Weights of a small GPT-style language model, trained from scratch on English Wikipedia.
Training: 564M tokens, 7891 steps.
Each number is 200 + 40 x the weight over its row's rms, rounded and kept within 0 to 999. Layers, rows and columns count from 0. The size before them is the row's rms in percent of the matrix's.

# layer 6 MLP down, 224x896, rms 0.0542, rows 25-149, columns 280-335
095,220,234,207,168,205,271,246,171,213,210,110,153,225,182,153,170,157,118,164,242,162,194,217,193,264,143,179,156,238,194,246,220,135,204,216,232,190,179,260,238,192,211,251,159,241,278,202,156,204,215,140,195,208,183,158,226
098,194,225,222,276,234,229,215,227,160,201,199,166,186,206,178,193,228,258,159,177,137,205,189,189,188,213,260,137,148,211,164,271,150,219,198,175,165,185,218,245,165,260,173,188,280,212,261,230,174,155,163,197,222,214,202,188
095,229,195,197,156,186,189,158,253,231,187,184,170,183,263,190,265,192,231,247,213,248,184,257,180,216,122,198,212,258,283,233,175,192,175,234,228,296,184,211,243,213,252,162,210,260,193,210,204,185,183,220,220,191,185,154,214
105,176,191,194,257,220,195,147,243,183,206,196,248,251,256,187,194,275,176,173,211,125,192,256,211,275,229,199,256,201,219,195,267,187,209,198,188,189,161,180,188,250,181,99,179,173,260,197,206,182,229,113,175,226,170,188,148
100,204,230,176,220,187,162,87,215,182,201,186,149,219,158,183,130,262,206,197,250,186,177,166,196,195,255,185,173,119,241,207,151,208,159,157,247,174,259,220,190,171,230,173,180,141,126,256,207,170,150,117,131,235,177,193,330
100,213,237,218,152,250,238,206,165,221,147,212,167,237,177,192,185,200,163,249,191,239,225,135,229,224,215,190,189,244,267,188,159,223,194,232,228,244,194,237,164,221,249,237,179,231,154,243,253,153,176,209,171,213,225,243,150
097,200,155,194,256,144,162,220,213,191,223,222,188,185,174,186,157,214,175,177,205,204,190,286,248,216,201,185,196,169,174,165,184,106,233,161,196,166,225,132,195,165,135,243,171,212,141,227,286,161,207,239,188,138,207,224,73
105,237,209,238,138,206,233,138,200,211,256,159,228,210,227,261,205,214,184,238,249,244,137,194,256,283,236,228,270,187,197,190,215,164,203,277,225,136,181,167,166,231,207,219,213,144,195,196,187,136,157,252,227,145,256,220,164
100,157,178,218,191,196,185,242,192,78,227,243,171,172,197,191,192,186,201,216,141,144,187,185,209,174,232,153,221,177,202,231,197,220,159,222,208,244,231,187,165,208,170,236,144,238,148,240,273,234,99,238,223,189,225,191,328
098,214,166,201,234,262,220,173,240,202,209,98,210,205,218,132,151,229,224,238,274,192,290,245,252,210,196,150,186,205,247,226,152,203,226,191,179,200,198,138,155,287,235,170,239,193,216,220,242,181,285,241,161,220,255,192,111
100,223,214,192,128,225,202,240,188,212,156,177,152,251,190,224,274,192,149,143,203,188,188,223,138,158,218,242,227,199,204,174,284,252,159,199,168,173,186,153,185,199,209,195,196,259,214,157,155,169,122,279,187,212,201,286,208
098,242,214,228,187,181,157,289,196,196,219,115,220,204,251,203,256,259,217,181,182,226,204,184,145,218,212,241,139,221,196,198,167,195,190,189,207,259,213,267,175,205,184,139,162,232,259,272,215,210,261,169,191,156,188,282,224
100,226,274,162,208,252,218,153,148,315,172,166,211,184,211,163,182,180,158,189,108,255,210,214,202,179,199,195,214,215,202,272,170,188,171,175,166,260,138,229,225,190,182,169,183,239,192,143,195,168,230,215,192,157,232,127,236
104,210,163,170,226,219,204,220,249,215,213,190,218,149,183,234,194,168,186,196,225,219,185,194,207,207,274,202,181,172,231,220,154,176,246,180,163,221,218,256,198,237,216,187,197,153,233,158,157,193,179,206,211,177,249,173,224
095,183,174,194,195,204,220,145,134,137,143,183,216,127,301,174,230,203,167,211,165,197,184,191,167,206,184,192,203,228,166,211,180,180,233,158,186,173,251,214,190,109,149,251,226,176,249,211,187,142,190,181,232,203,224,160,226
100,230,154,247,237,198,238,212,245,210,160,227,222,208,143,204,200,241,200,217,226,252,184,189,235,192,220,201,153,217,187,215,159,187,195,195,232,238,260,185,236,194,156,218,245,174,181,209,198,219,208,237,151,195,192,136,230
109,222,252,145,235,226,199,198,194,219,186,214,149,247,194,229,171,233,248,170,165,174,178,276,172,163,275,227,222,178,213,147,212,212,182,262,211,224,235,185,244,118,224,228,120,214,231,181,250,149,263,167,228,181,164,206,246
094,218,194,200,189,263,147,218,221,284,110,234,202,198,234,216,156,170,167,201,250,218,227,216,243,176,152,207,120,171,212,262,193,142,205,243,185,165,157,228,197,206,217,219,201,198,208,233,227,212,196,171,150,231,149,215,258
099,176,127,176,178,158,192,247,201,228,173,252,230,161,222,116,188,198,279,210,224,221,208,188,167,228,166,249,201,200,191,174,221,188,156,158,177,132,224,283,228,177,264,158,262,257,197,215,170,225,167,169,200,157,246,227,158
102,214,164,234,221,197,199,190,222,236,161,209,171,132,186,171,141,136,130,210,309,160,178,211,214,158,205,191,198,196,192,157,190,163,119,227,195,202,265,162,164,170,237,246,223,156,253,228,221,155,213,208,152,208,200,250,212
101,210,288,171,249,124,196,195,238,175,256,236,215,225,192,174,260,116,165,196,234,167,159,200,203,192,215,256,230,186,200,259,166,200,243,178,174,181,207,176,205,203,222,208,247,204,228,236,236,195,250,202,125,224,165,279,224
104,101,145,164,180,221,192,252,167,205,175,275,265,208,116,253,213,201,234,169,152,264,210,244,210,199,113,206,165,250,286,158,223,178,181,185,201,265,206,166,197,216,203,169,197,272,168,233,210,253,232,188,146,227,227,200,223
097,179,298,222,257,233,155,139,207,151,182,170,185,189,185,212,252,247,197,153,198,264,180,186,190,228,238,108,157,153,188,218,231,166,194,206,233,127,178,168,190,243,198,194,235,281,173,273,177,223,194,211,216,153,248,173,240
104,160,230,191,196,198,200,154,182,220,157,214,215,292,176,224,195,200,133,160,198,228,232,215,195,197,257,211,252,236,167,171,223,165,166,156,179,240,224,153,167,253,202,102,252,215,218,239,256,184,118,187,126,187,94,279,301
099,169,185,236,192,204,155,143,167,152,238,105,187,278,217,204,187,219,262,207,118,184,175,190,178,216,201,156,235,269,159,228,246,189,245,215,231,184,129,164,194,246,175,241,231,258,119,168,165,155,231,216,204,167,219,166,138
103,225,160,212,149,174,171,165,158,203,194,204,142,237,188,163,177,151,182,177,143,159,214,199,176,208,198,184,232,173,179,193,222,143,141,105,198,216,264,292,206,290,169,161,169,166,236,203,144,207,250,185,123,208,231,194,204
104,194,150,99,184,258,230,169,239,180,179,179,252,250,211,247,174,280,278,264,133,221,237,225,172,196,163,214,253,176,195,172,97,184,208,186,218,185,219,196,172,207,181,171,180,236,209,181,250,162,220,246,129,211,239,145,205
096,224,210,279,168,185,173,157,214,233,211,185,171,215,158,171,179,230,153,196,164,156,210,143,241,170,282,254,161,135,299,136,220,186,165,178,182,123,257,239,209,153,219,269,163,248,229,150,207,239,206,170,159,197,196,162,206
101,165,200,201,228,210,119,203,286,242,180,202,196,196,269,201,176,253,175,231,196,235,134,147,209,259,301,113,106,211,214,198,204,194,210,221,213,173,178,161,111,293,221,205,205,153,173,269,223,296,243,216,202,145,142,293,246
097,192,297,227,180,165,121,128,170,183,234,266,162,216,263,161,181,237,156,277,168,231,237,162,188,180,244,219,207,241,182,185,165,106,166,190,237,151,195,166,210,257,271,191,267,207,167,281,219,200,165,301,139,170,242,141,175
096,176,154,222,201,182,161,228,153,213,230,151,254,207,189,255,193,225,183,205,200,187,219,173,138,129,203,266,201,226,220,216,266,214,224,216,219,249,258,205,264,164,201,173,130,210,154,203,292,68,285,220,137,253,190,216,162
098,173,188,208,173,177,182,168,137,204,225,233,201,173,222,215,178,171,160,283,160,206,211,241,207,213,139,232,155,190,161,201,205,107,224,243,227,136,211,177,178,153,214,219,175,201,205,193,183,239,181,225,192,152,177,173,200
093,200,227,191,160,147,181,168,242,249,149,173,190,228,159,152,136,147,242,202,258,201,232,193,224,142,228,234,162,205,188,232,182,224,225,156,222,253,207,198,144,182,148,251,201,239,157,263,197,216,160,136,188,214,180,219,246
101,132,179,214,232,140,161,223,249,223,270,165,149,84,139,146,190,169,183,190,135,298,176,293,150,229,139,220,139,199,218,236,153,258,201,226,204,190,194,277,186,220,201,212,223,215,186,202,207,258,198,263,238,237,100,185,251
102,183,153,211,200,218,265,205,144,265,180,225,210,221,147,200,198,223,157,146,138,178,128,215,226,196,243,187,146,183,212,316,187,223,131,225,222,240,245,246,199,222,176,194,201,215,136,253,133,246,144,154,179,197,251,205,223
100,209,151,131,270,205,148,266,247,136,156,188,165,266,264,184,140,181,216,175,147,137,175,153,187,207,200,243,187,212,200,127,229,234,246,188,181,113,183,194,279,207,204,126,218,250,211,218,207,146,220,213,185,182,143,309,216
096,188,201,229,157,252,182,232,228,190,177,227,253,274,218,265,294,144,194,225,171,132,203,223,201,199,233,237,227,162,174,238,229,186,229,172,208,220,109,238,195,210,235,135,185,179,251,272,135,151,238,146,95,198,179,228,235
097,230,224,147,190,202,223,214,164,276,128,219,171,167,193,187,214,156,221,200,149,206,190,206,180,209,209,150,136,150,160,141,179,203,263,250,215,216,177,234,215,151,179,157,222,244,240,232,175,215,231,188,232,119,196,211,330
101,233,144,205,233,148,136,227,274,165,167,214,165,284,238,250,215,187,267,203,234,154,203,124,182,149,201,211,157,185,198,244,223,306,213,196,192,196,235,195,145,246,229,167,217,167,205,250,92,255,165,238,213,193,175,193,190
101,204,267,230,116,191,184,168,161,174,235,217,179,173,234,170,255,219,262,133,244,198,209,269,164,181,189,166,184,173,191,165,222,183,146,276,201,217,165,186,258,306,163,210,223,242,191,237,186,242,214,201,237,126,269,292,265
099,180,269,273,177,245,241,239,188,138,225,190,140,172,239,170,187,113,220,202,182,132,183,188,102,214,220,97,176,225,160,224,207,242,196,214,201,272,194,194,269,185,192,231,171,194,249,218,146,269,209,262,249,203,202,133,198
099,224,217,264,218,134,204,170,209,220,213,137,245,196,235,219,221,243,248,155,181,249,206,223,199,224,198,162,172,247,236,191,158,226,159,133,220,131,228,173,187,209,155,311,214,137,244,263,229,166,242,140,144,266,189,178,139
106,186,158,163,190,230,199,142,169,152,107,244,239,252,162,207,235,313,137,225,194,213,180,166,195,201,156,261,275,234,221,169,190,189,253,103,170,200,163,208,176,215,174,193,158,198,223,224,265,141,194,154,189,158,114,216,358
098,171,197,201,141,240,145,233,184,158,209,164,190,189,167,211,205,175,246,274,110,274,166,269,184,218,208,177,223,222,165,197,182,203,178,230,183,194,184,240,178,214,210,245,189,254,213,171,193,221,285,195,225,249,194,200,256
098,253,160,145,210,175,209,252,201,177,186,164,290,269,183,198,132,182,168,187,279,295,157,213,237,194,204,193,216,215,231,257,198,239,235,261,232,237,227,124,231,168,186,202,159,204,262,166,226,311,129,196,193,170,246,303,237
097,222,206,234,244,214,209,248,179,163,313,206,269,163,189,213,125,222,257,180,255,258,168,180,221,227,212,214,190,260,152,253,149,175,266,173,170,178,192,175,194,209,225,233,215,166,270,158,251,267,166,251,273,213,191,164,149
099,230,194,103,128,203,221,233,298,205,243,159,196,196,178,188,145,195,216,179,211,288,222,210,229,212,198,195,235,167,178,260,177,224,236,216,203,202,202,186,203,186,188,165,241,218,156,194,227,182,209,196,231,278,155,260,252
098,174,248,283,132,174,194,178,223,201,186,171,192,214,181,205,202,144,228,152,170,128,187,149,108,158,123,204,94,250,152,108,250,217,124,190,243,201,243,177,178,143,178,222,129,225,198,188,210,165,205,280,192,223,215,172,174
104,190,240,289,268,178,136,139,162,223,208,267,185,197,176,203,237,196,161,192,187,201,169,232,214,256,217,189,175,205,177,128,186,246,206,145,203,254,199,254,281,216,168,182,181,168,174,180,121,230,189,141,170,233,221,279,241
099,209,175,172,274,167,120,247,163,148,192,168,196,231,284,172,170,232,173,199,221,168,118,171,164,290,223,164,219,208,183,167,181,232,210,209,248,257,186,225,269,212,205,213,163,133,240,226,168,183,171,203,204,238,157,135,264
095,246,89,210,234,122,221,254,170,239,208,166,189,121,181,198,166,259,187,205,242,197,205,232,193,207,211,189,265,196,207,180,204,183,182,175,231,236,184,187,213,126,202,231,142,176,140,148,194,219,235,211,172,257,161,162,186
101,206,127,185,187,151,217,158,245,233,245,202,244,242,185,149,175,356,202,186,265,142,190,177,136,245,173,181,137,165,236,118,206,258,154,211,197,273,149,138,188,197,209,215,287,211,228,128,174,171,242,158,193,206,276,249,255
099,246,188,167,159,173,275,189,195,140,191,224,219,144,173,250,185,287,181,181,190,211,196,231,152,212,222,143,143,189,207,230,181,197,182,238,199,115,216,266,194,166,200,162,202,158,227,150,221,161,204,122,216,191,191,87,196
095,208,277,256,205,210,205,230,222,182,133,187,196,175,178,176,185,182,170,227,232,187,136,199,126,225,189,178,218,160,178,127,122,228,191,269,208,182,156,198,219,214,187,262,231,199,196,143,217,200,244,155,293,223,116,245,166
098,181,234,207,195,180,169,181,209,210,174,227,223,220,180,191,199,240,200,220,211,225,189,159,278,253,316,204,203,181,261,220,246,146,255,179,187,189,239,198,222,179,220,179,162,182,264,258,230,159,215,287,178,199,231,267,228
099,237,210,235,236,259,184,261,184,148,191,169,163,191,168,184,203,108,251,217,190,211,227,231,172,164,239,227,171,198,255,168,202,227,186,233,204,242,177,237,247,140,171,238,171,116,229,231,174,244,133,186,232,133,212,248,210
096,192,177,185,281,156,214,197,175,275,173,181,247,110,193,159,220,170,204,241,194,183,173,176,172,177,233,205,179,188,185,176,245,211,182,149,142,118,281,263,229,216,227,178,185,172,198,137,265,148,211,190,204,224,224,203,247
104,152,245,227,229,212,215,175,203,121,191,204,171,228,218,211,198,250,258,251,235,215,202,268,210,195,221,169,113,180,222,147,191,231,143,117,211,175,196,199,231,170,227,248,183,232,169,228,219,174,132,171,158,164,134,127,162
099,167,151,255,289,226,209,172,194,246,235,189,152,217,210,204,237,200,143,197,257,221,166,169,131,156,256,157,189,216,204,193,221,194,171,216,224,183,132,220,155,188,213,256,225,225,230,237,173,268,214,259,218,236,159,229,263
098,201,234,252,229,155,169,169,172,238,189,207,201,263,163,193,212,164,242,230,139,223,229,157,83,162,186,244,207,234,189,139,185,187,267,159,175,205,135,204,173,241,185,253,200,229,171,209,240,269,207,212,202,276,234,266,118
101,223,163,169,247,128,222,200,216,176,222,141,186,186,207,225,176,180,251,167,213,194,234,181,165,227,234,141,171,209,255,129,143,182,200,139,237,146,255,256,141,209,207,209,206,153,200,222,221,204,157,200,199,243,226,204,225
099,131,153,160,188,259,231,229,200,195,180,200,205,213,160,179,194,244,182,182,217,233,215,214,194,205,193,158,225,211,171,242,136,199,183,116,177,312,164,202,218,217,229,191,194,179,255,125,182,200,186,189,233,152,252,210,162
102,180,239,236,174,181,208,172,228,231,199,216,193,216,193,158,200,165,189,145,229,220,193,192,164,182,265,207,127,218,147,140,174,277,228,190,235,242,171,197,210,182,180,215,193,199,198,201,163,181,167,126,165,142,203,178,156
102,197,170,160,265,285,225,286,162,169,216,205,217,169,219,182,213,250,182,206,198,207,231,227,216,162,264,186,159,224,198,166,240,170,195,198,201,173,135,220,182,218,205,178,229,228,243,236,164,184,187,151,162,187,152,190,241
100,180,158,155,183,203,177,138,137,165,176,162,175,223,178,168,165,269,195,215,225,267,205,236,222,209,270,200,182,173,157,214,198,196,221,223,206,185,227,223,214,223,213,139,216,128,222,221,153,226,267,220,187,243,230,214,220
100,133,152,145,225,192,190,165,239,176,173,196,217,256,285,163,262,193,151,243,129,202,83,212,235,240,166,179,171,269,184,140,277,248,191,151,189,258,214,223,249,197,167,232,185,208,284,184,230,245,231,214,192,168,128,142,191
103,186,192,226,251,199,226,206,164,139,193,139,271,224,178,231,154,174,175,155,178,155,206,206,213,176,236,198,257,201,173,227,204,263,167,158,170,237,223,230,95,233,170,257,220,141,219,235,211,181,228,194,301,136,142,191,249
101,160,155,107,196,220,181,137,101,227,181,115,223,246,154,236,259,223,182,276,204,250,246,193,183,166,237,186,170,140,217,218,121,234,177,206,199,229,214,190,182,265,207,245,190,168,165,201,187,181,239,134,175,135,172,106,234
103,272,151,177,201,218,206,203,221,144,191,153,177,230,178,193,218,226,165,192,193,198,171,198,200,244,217,219,259,216,239,142,248,182,105,272,207,267,216,227,177,242,208,266,196,160,144,218,135,169,310,166,203,216,187,106,305
102,276,239,228,129,134,222,255,186,186,166,232,112,207,220,227,147,183,200,248,203,146,213,193,227,187,230,191,235,163,174,195,317,160,186,129,226,165,154,135,157,159,178,179,185,244,245,217,200,281,182,233,267,183,222,210,162
093,203,228,210,235,134,177,191,164,266,245,225,211,193,164,158,298,175,169,133,249,233,174,201,166,213,235,162,97,198,143,148,172,197,197,229,154,154,250,110,189,185,224,195,206,199,122,215,176,245,151,236,344,204,174,175,173
108,180,253,274,159,168,209,158,188,165,220,227,212,163,205,200,222,203,164,138,213,256,188,229,280,157,188,184,119,171,221,316,182,194,227,253,161,199,254,192,221,210,184,176,217,168,208,219,183,238,185,158,250,253,263,256,67
094,230,179,193,228,190,140,151,187,227,345,295,178,279,229,231,217,218,200,179,204,253,200,169,184,189,213,151,208,211,207,199,179,169,184,290,191,206,208,273,195,142,211,253,231,134,183,231,211,141,250,200,153,189,137,172,191
097,205,186,101,229,144,266,269,260,285,173,223,230,198,157,254,259,243,158,168,266,180,227,221,255,202,178,220,259,204,173,244,174,223,155,200,193,258,228,289,139,166,177,185,197,249,141,173,132,227,172,159,155,205,186,149,215
099,214,239,246,229,186,180,285,164,142,249,157,187,166,253,166,243,188,228,224,275,212,242,183,218,221,178,271,271,153,192,163,195,191,238,198,222,248,153,248,189,222,190,225,223,208,187,224,220,149,203,166,207,238,214,199,180
099,219,176,224,219,174,252,211,187,158,245,207,251,266,248,197,248,265,155,170,245,176,234,215,235,185,219,142,115,243,159,212,294,227,158,222,183,217,198,204,152,178,199,246,146,205,202,177,121,176,284,214,257,259,158,182,268
101,194,189,281,253,184,207,232,210,232,206,160,243,222,215,213,196,138,142,158,251,198,190,176,249,137,212,288,188,199,204,154,212,171,200,227,218,147,144,180,232,193,192,146,222,155,210,189,186,196,179,246,263,225,198,186,229
103,273,170,148,286,245,165,148,164,212,228,153,171,109,215,225,276,196,241,172,230,184,249,239,256,212,234,182,197,215,258,270,140,162,195,255,210,206,188,203,183,182,232,245,236,212,208,136,211,165,243,156,289,182,222,173,176
098,166,214,193,239,216,187,255,274,231,106,168,215,153,172,239,214,193,182,156,262,153,161,195,216,201,201,208,147,216,226,230,226,195,199,129,214,214,118,75,175,181,213,199,156,248,187,138,214,220,179,191,205,232,161,118,217
100,209,216,153,267,187,124,215,182,188,229,229,224,231,176,168,116,170,267,150,206,238,214,210,203,241,221,183,210,179,171,192,168,165,172,145,210,201,194,231,178,268,227,183,147,257,229,181,193,116,236,247,213,193,324,183,213
101,228,165,201,257,209,240,213,164,235,180,179,226,217,250,170,228,190,162,242,275,215,176,236,228,126,214,177,263,260,167,156,172,164,165,141,209,139,238,224,232,267,223,194,164,155,170,185,159,176,200,205,176,244,216,159,307
091,204,151,151,230,163,217,155,254,239,167,168,195,169,225,243,225,299,200,254,177,230,176,216,194,202,145,224,249,230,223,247,224,218,219,167,197,177,204,248,221,148,233,215,109,205,282,206,228,232,289,179,216,251,217,150,164
103,210,296,232,218,175,226,206,212,156,201,209,193,175,187,184,143,282,214,190,209,293,156,152,217,181,205,196,261,199,226,181,315,151,171,200,233,228,257,210,228,137,255,172,189,219,165,199,175,238,195,194,155,154,268,180,202
101,142,245,199,180,188,171,214,161,192,186,196,288,149,163,211,222,192,182,150,199,211,209,195,175,201,171,182,229,168,134,300,159,206,226,255,214,253,209,172,204,182,172,166,225,225,148,168,145,183,125,275,318,234,206,252,290
093,178,232,239,148,258,161,163,194,283,207,170,190,196,221,276,265,173,182,231,281,113,196,244,235,136,183,203,220,157,148,216,118,192,270,204,191,260,166,205,160,161,142,200,243,183,185,219,244,216,172,283,182,180,221,160,221
099,163,263,217,216,214,183,222,215,196,271,179,262,152,199,187,193,264,186,214,143,184,198,218,261,234,217,189,164,219,167,181,242,211,160,220,185,191,226,216,205,174,196,162,121,178,180,134,177,161,181,161,232,212,161,109,189
106,186,184,187,271,153,183,184,184,191,199,258,227,175,212,189,116,131,218,221,210,151,213,153,236,225,223,193,157,263,234,137,192,175,168,165,145,188,249,198,162,199,190,167,219,291,164,225,192,141,126,263,225,227,154,221,160
099,182,233,177,178,168,193,174,162,193,187,195,171,201,249,170,141,236,186,204,165,241,225,188,214,220,127,145,245,199,190,237,212,166,242,211,161,232,129,173,219,220,246,264,256,199,301,206,152,160,243,151,167,239,199,177,182
101,172,237,282,250,161,271,148,157,206,180,230,261,173,222,228,243,192,172,225,228,164,215,229,207,232,153,212,218,182,207,128,225,161,169,182,189,189,232,195,154,161,166,123,234,206,219,249,184,128,158,171,217,198,209,167,232
097,135,154,159,207,224,186,140,182,215,204,209,299,149,243,195,223,180,227,216,172,186,214,260,242,212,172,202,225,218,177,221,226,219,217,199,197,176,256,241,181,223,217,163,193,117,154,191,178,222,233,237,239,178,128,260,191
097,147,252,176,245,220,203,236,298,176,229,169,185,198,209,159,228,148,209,151,198,160,272,232,188,196,185,251,257,279,254,169,188,177,198,233,196,169,206,168,202,216,189,229,154,147,184,194,168,205,204,126,191,170,242,184,174
098,233,223,158,223,255,202,197,239,184,200,203,193,152,197,220,159,188,186,129,236,194,195,142,247,240,178,138,196,140,176,193,202,231,238,186,167,194,250,208,166,92,181,244,202,199,249,183,216,264,183,185,291,219,175,189,131
099,254,219,180,188,237,188,247,177,164,148,163,182,221,192,241,133,149,190,216,239,188,276,133,273,267,175,225,185,306,152,211,245,171,208,234,183,101,104,187,230,245,176,234,203,181,256,207,177,225,253,199,176,160,105,253,214
099,192,196,237,88,211,206,183,158,258,245,176,178,213,215,204,263,112,249,174,282,195,162,210,192,186,199,153,140,237,149,183,230,215,264,160,224,97,221,249,161,197,135,211,240,256,200,281,215,233,202,188,245,167,185,217,229
100,151,154,195,156,158,203,186,163,257,187,205,174,193,195,208,159,269,194,228,186,186,179,152,266,248,167,213,181,97,136,208,242,161,217,204,174,227,292,277,203,215,160,179,191,216,121,161,161,175,224,228,218,212,208,194,209
106,146,194,241,202,245,264,123,244,145,187,218,181,178,129,231,288,235,204,166,140,223,175,169,217,248,185,216,167,156,211,233,139,200,252,235,141,174,202,223,216,280,205,199,152,157,207,185,169,197,114,205,279,227,168,159,249
101,174,191,222,242,226,130,275,190,159,164,192,229,217,250,237,186,235,180,219,195,247,172,189,234,228,183,189,148,154,232,139,215,179,207,174,181,245,192,168,222,191,203,246,156,218,234,182,167,212,240,167,227,247,186,227,134
099,252,228,220,196,231,197,196,159,235,144,229,258,220,184,210,115,226,203,218,204,191,188,236,224,256,181,331,131,200,116,209,227,269,212,167,196,227,216,197,185,168,171,222,160,177,132,168,242,160,191,156,205,198,218,174,130
097,243,246,203,264,192,218,220,213,218,194,176,152,214,144,200,219,216,213,186,228,152,216,244,178,222,212,251,254,244,238,93,302,201,227,211,190,182,238,181,257,136,167,210,229,260,150,175,243,228,179,222,206,180,222,159,289
096,176,165,211,192,180,175,180,221,157,257,248,207,190,206,178,248,118,195,211,235,201,189,240,198,181,226,193,165,160,214,114,134,282,228,150,181,151,252,163,226,174,172,162,117,269,256,324,184,209,188,139,201,219,102,141,184
103,244,297,209,197,188,238,224,90,224,262,203,135,200,191,180,283,177,178,228,212,182,205,224,195,206,143,154,210,259,215,205,211,238,210,197,223,186,176,186,164,131,185,215,209,273,231,148,208,213,212,89,195,171,198,259,133
104,250,180,168,182,121,161,183,158,141,225,151,201,138,187,193,140,160,182,155,221,201,208,152,169,216,169,156,245,240,225,114,94,219,174,169,231,214,173,166,249,190,198,239,222,179,270,191,156,236,241,136,205,169,179,144,163
100,168,239,204,138,267,262,239,209,222,165,168,240,197,181,214,176,253,120,201,208,209,139,168,219,193,151,164,249,252,193,194,237,215,119,149,210,254,127,188,264,184,221,239,143,241,166,179,241,195,214,217,240,191,105,54,120
104,151,257,236,197,172,195,167,221,137,234,173,222,240,221,195,155,240,143,221,176,208,195,122,225,178,228,215,270,251,230,240,214,121,188,191,202,247,229,175,277,227,221,223,198,142,189,188,230,129,225,257,198,182,246,263,137
095,190,157,205,233,200,225,166,143,200,151,210,142,192,218,192,107,190,276,172,261,202,172,171,202,210,201,205,206,244,274,147,165,212,227,225,174,246,206,170,270,175,185,187,260,244,180,204,170,128,243,202,202,160,176,155,159
098,260,182,190,155,91,187,216,160,232,252,165,197,143,237,238,240,179,152,139,198,157,198,167,115,110,168,148,296,231,289,283,222,195,208,193,182,200,220,214,160,170,186,188,204,192,203,236,262,229,173,220,145,232,202,142,231
104,225,185,192,294,182,260,225,129,236,143,136,306,208,160,223,181,170,162,147,160,202,178,237,188,187,238,267,202,178,168,171,101,187,198,194,208,170,202,252,258,243,194,246,190,176,206,238,190,240,167,165,225,174,174,229,146
097,221,178,191,152,316,163,160,183,140,239,197,193,201,204,189,141,172,223,208,140,177,175,214,261,228,183,179,226,233,186,177,196,213,207,285,241,165,165,254,181,245,192,158,209,278,229,186,175,163,162,238,241,178,226,243,88
103,226,149,137,201,162,200,207,191,186,181,215,200,251,217,234,214,240,199,170,199,199,221,253,218,181,140,153,261,151,213,203,141,289,186,180,219,143,191,172,223,275,180,193,246,265,148,176,196,186,214,213,162,252,290,227,148
097,183,220,194,180,210,239,258,229,171,181,207,230,175,198,185,225,129,255,266,198,236,235,168,223,211,233,211,163,183,181,191,186,188,185,242,238,155,124,198,152,205,194,194,224,263,219,167,165,198,193,209,171,202,136,178,170
101,220,210,225,235,178,226,161,165,243,168,153,185,141,220,228,138,257,186,186,173,187,205,279,158,198,197,184,329,196,199,181,149,174,174,181,215,268,251,228,212,206,248,225,189,182,160,218,196,232,168,205,153,179,213,234,340
099,209,166,229,313,221,218,158,247,221,211,215,152,256,184,225,182,252,210,167,237,237,167,147,187,181,225,182,123,219,198,203,194,172,166,303,187,211,233,215,181,193,242,267,189,255,261,208,148,223,220,236,204,258,164,142,170
099,176,237,234,174,276,268,134,165,144,192,230,228,214,206,192,150,233,238,208,201,176,221,215,179,233,155,195,251,223,132,110,184,226,255,129,192,160,195,256,148,190,231,205,214,179,144,240,258,163,159,258,196,225,185,254,113
098,212,273,177,153,141,255,204,136,205,216,200,189,167,183,185,207,142,134,239,203,146,193,152,202,232,171,181,184,198,183,98,237,282,155,271,205,212,266,279,149,176,232,196,150,203,177,294,207,170,242,154,183,152,263,195,147
099,148,172,152,167,150,151,220,184,167,158,177,226,216,240,183,163,190,120,117,220,193,207,205,242,233,163,179,221,133,179,169,137,220,173,164,231,281,210,216,304,196,196,181,212,219,236,175,69,201,227,143,90,197,164,206,212
094,195,187,197,190,204,146,158,233,150,237,202,242,163,219,139,210,207,216,130,229,172,186,236,210,245,70,265,113,239,293,191,218,119,175,199,227,153,269,157,213,203,148,208,202,177,221,225,164,144,138,197,175,224,160,106,246
103,218,236,193,288,151,216,252,154,213,179,159,170,165,165,170,177,296,180,177,226,216,180,236,202,249,320,151,183,183,270,200,187,133,189,281,233,205,192,229,141,142,208,150,189,213,213,290,237,253,170,222,233,236,179,239,162
102,270,163,224,190,271,215,167,268,225,211,183,214,274,202,229,169,116,169,195,224,185,197,244,210,268,242,224,163,234,228,172,167,166,214,194,222,248,233,107,206,279,214,231,210,185,156,261,168,151,209,115,198,173,198,144,207
099,251,172,213,192,189,216,221,232,170,212,251,122,194,101,218,264,162,196,197,251,121,202,174,227,207,119,209,210,238,195,249,175,130,198,266,260,249,220,222,210,142,186,215,170,236,127,262,138,235,185,217,202,201,168,183,200
103,148,206,219,222,245,134,210,221,183,154,287,244,135,174,238,196,178,265,178,253,206,185,195,244,192,154,289,220,189,255,181,200,220,151,262,198,239,246,228,253,150,193,174,112,227,176,218,192,259,165,214,203,191,189,225,196
100,185,217,121,193,236,199,184,208,216,256,154,201,147,225,219,127,230,149,244,186,172,237,189,83,239,240,183,237,254,190,260,236,217,242,195,195,209,216,162,206,233,232,233,174,228,181,162,243,190,171,278,245,191,233,220,156
107,216,161,224,208,171,211,184,226,248,178,250,146,205,222,188,228,205,201,129,186,193,183,148,235,199,117,202,192,190,220,286,165,193,264,241,187,240,186,205,190,166,194,180,232,177,204,206,180,212,171,199,248,222,201,148,162
097,160,184,165,163,296,174,203,210,218,109,171,237,214,216,278,197,308,203,207,194,145,183,144,222,223,319,187,167,197,236,154,239,187,202,233,220,213,139,198,223,111,235,94,209,213,229,194,199,243,203,220,124,178,228,204,237
100,183,197,289,196,129,103,139,172,200,229,213,226,197,194,193,187,132,180,135,260,240,119,243,250,277,142,231,181,173,208,207,247,222,207,192,234,244,200,188,203,244,182,262,226,183,146,209,189,213,215,249,224,180,269,185,96
102,244,136,202,175,218,121,220,212,211,186,145,244,211,269,183,208,148,233,176,82,212,178,225,166,248,197,173,189,214,202,296,200,168,210,162,160,202,268,169,228,201,175,186,197,127,226,213,196,127,269,242,217,161,250,288,144